Part of a small language model's weights: MLP 384 GELU, biases.
Each number is 128 + 24 x the weight over its row's rms, rounded and kept within 0 to 255. Layers, rows and columns count from 0. Numbers have three digits each. The size before them is the row's rms in percent of the matrix's.

# layer 6 attention value, 96x96, rms 0.107, rows 68-95, columns 0-95
098:122138181162144129159107098112169122126101163142143091136154174111099141124128112107126108113104124156101118080138152162099078144114105131132113104140099102147075124140130140136157104126169148129084119167103158109128118132117079172116098097131119110164132110092121123147114137124151145147
103:129098086135150120114147127120126118125164140121176107123114128132110098111169126143172167163077125165091111145153132121103121150174140108118141153120149137129166135161153112099112070138154136127096088106116163149073115120159091118120114123143161130118144140137130180125112098140153104120
107:135160142147126125119129121117098121115141067154088162170189074116127126098148145119158131128106114112107154132103108130166124153131080100116143143157124126111123139143131128109139120162169165129126113109114180148122141129105159095150111076121130098176113103135123122131138123102132139069
105:122123096104115123132183121116102100146131183118111104172156161167098135087173112139151077154116136105100170156136098116150130133115097130107130108109120129118122151131136144099124158127143123162103138125161110118110116123180085164140137122151132100136112159158114181157146136115117140161
108:115136151162134119136083127116117119119142104110138147107072127149145128131147144143092120145090147133136101151140180169141070121146135076140135105066137136167141149119110098155114130107136120162159157127112132144126154151167159108114117169097104097138123132121136133130111093112170085103
099:082133122133104109116133136136152135116090156133114160123201169143136113138133099120129135143167097150136091145115144120111127121130106113106129073112113143146171158121112147100130136111151155097143154083116111131075102142082131143150123099130084119124134142097174179147121101123157118145
103:150119098107162130136158100097098124110146105110171134104159167127134189121164150102156128147143126117114100107141078113118104110117074134108095118104137128139104157135121140175135100143132132108116085126089085137110117124114137139107076143099133130118120115167125147172143149164166140113
091:155138104147118135128114138102123141090099108118127146088168157143106090124162101107118142127158178108111075127124071118141133118135149185148128100140149134092107142121134139151135159134132151113107136144126145111136134169140082112112139144131100150190124182140138155121162122119090170130
093:109154116142107125158109163105134122134133111099095118111125109141155129170111101110175125168151086131160108140138107116169109112130134133149173146123099116157146129095135137101108154073125102169104089127099138138102101128127163143124112081138105136137068130166109167110122143158148105152
101:161116147115139105111126145127113128108110166163172175119131093108151149113131129100118077141135098177132150114134155167160091162177113162150121169124087152119113113169133099139138098103104140109134133126140125128110133117094110155098102164116080104166137150142156127143136107153124138103
107:136147126108141103128152149141148131128141128182134139153135157122129092152138134080145108102064076126123111140118112135108129138118116103133096168121100110120128149100135142156135118154135141123120085140140159160093114141088120081108156185114133142129131097105151105159114119117096154200
094:155115159145157095103137147133091124132138169125132149136115129170113090096157139116172116144173133146081125129131154110136104145146137121122168145123112164128129161112131151113099146098154113078146109163148170103153164143116127155152143122122135162097142086181145115133145102141159083115
097:147133116149108174158093122133118140097111141117168114171138099119103156126125152125100146136101081137114131127161183134114107104136156100095144148186105145113151109118150142170115106157148100148097141118166102100151090179119127096167161102132123129121099153112149120103149105134123131140
102:110162117080101118099099162136092137142124140141138073137175144119131099122107161113123085119109174110112167140110122113138136172106139116190157103129128121160138154150126135171116081157123118149115106091107116112151156133095156124129129127132120143136184151112151153166117108137132138111
102:128119167172113151108133120127124110154105128165127128156154125114164101100140134150136102155111172121136101110130120154111113123141132107089109138138153156090133101158111131125113090174141126182131087102092105121099120130128068127138129110124120180103114089175176089123104119147144122127
094:117143084118093105112149105138135131125070115134164116120089114133140172122158110147160103139149116124104137130142112168107154109080143117148169145086133144112173135133103177135116130099130141116099160156134128125143129160093106155158129152150112130162123135137148158066101136084149133153
101:135113129134131153167162099141123122122132164169145133152092129119145146100105112090160118083071122091160177156115077134141102121102132135094112088166119093178111144097130129153133092159085121125105103135135111121123134146156101116129142162146136124122133098138108102123140122114163166137
104:144101113084144134172168134116111139139120138135150164101210122090174115114161146106070116107141125115114179131099150133120128122141086132113134096142147114094128115145114134094124096120097131183104157116122148097125148117155112107124162131137117111140121129111113171094134114138155129139
094:093156137139127129096143104107124118128177179147110136123113132167103087123144128112141122143087112187127114092155108154124158119103144135109106105137137149116130070138080109119104121104126096146133113106152181134124105156135114133115148131135127131100179128096094107141139112161120186103
096:143141128119156121082133103129126106208112097165138132067129108132111133120106171133143129066132126142160130121161108144091115148154122144132131188149142143121140112081162122144112162127164133151120147105116099115125094129142102166136152136092130105116147136136124141161142091116113157129
109:140162154101080148126128155128155141102076109093176146089153131143120122140153119145123134084141073117091141152146115156122128120176086155124098102149143144138122112125145144145128148142113113084128117137142189106105106136151149144146105134125135121102109105157136108095117121092136181150
095:102144156118116095105118123151122121112133148105097113125126117095103158101180131172116149133122103171179160114139114099095088134170111081169093144170129138125173162153101124138124123136143150173126151139092153119119132134132110159095126125117130116083104145138132137089138109130122157089
100:096113123149142093108092172148150111127140099107131107125111172129126136160168124085116106110150129100102125168170160143137159178103115159165093076144146119092122124133086131107145146116117117154084129113152089104088135142129133110146135128127125130127085127126118159163113116156089146140
107:118145140114166164130113147099139147140124091135063152122121104127145132131156120077132098133151152154110131109140125104098115130127164133136151116105172153159126142169086129120119169136155145051104129142158092103125117091126190143142122145135123114129104097126138151149129116099161147141
102:147139134141100097133164090111138154143146115141123103110095111085129085139119099126128117155161130098144130122126152092145104109096087126095111189144143166112107091118137113097113130131133129162154090165090138095153126165144157174097131130153182124120104151091149129121129099127148136141
098:148117134170173114106142144109108112110143166108132113102135118134076127117164117132125153116145144124149121130168102116107139150106076097105117127080100118111088162151118147113121180130107090155151133133121101083124102129109154057148153111157131120157148096122093150121119104143131130160
099:096120121158095162129132156114161141144139139143132165153124109146137167115171130106142134150159097177088125147123178082121117127097104128103145124087146123143116079196160156145144160110110131150122105111097122112135154151095106133132162107105117142108149155127115133145110112144118155168
089:119172111085102126159147112111135134167113140143132129153083113141134152164100112114150135093137177153080140121090122137089113153134142108142084122141120132089151101127175124108139173132108108075118147147080100097154170103162123147166132145139159135123138132135121121149127134158143112122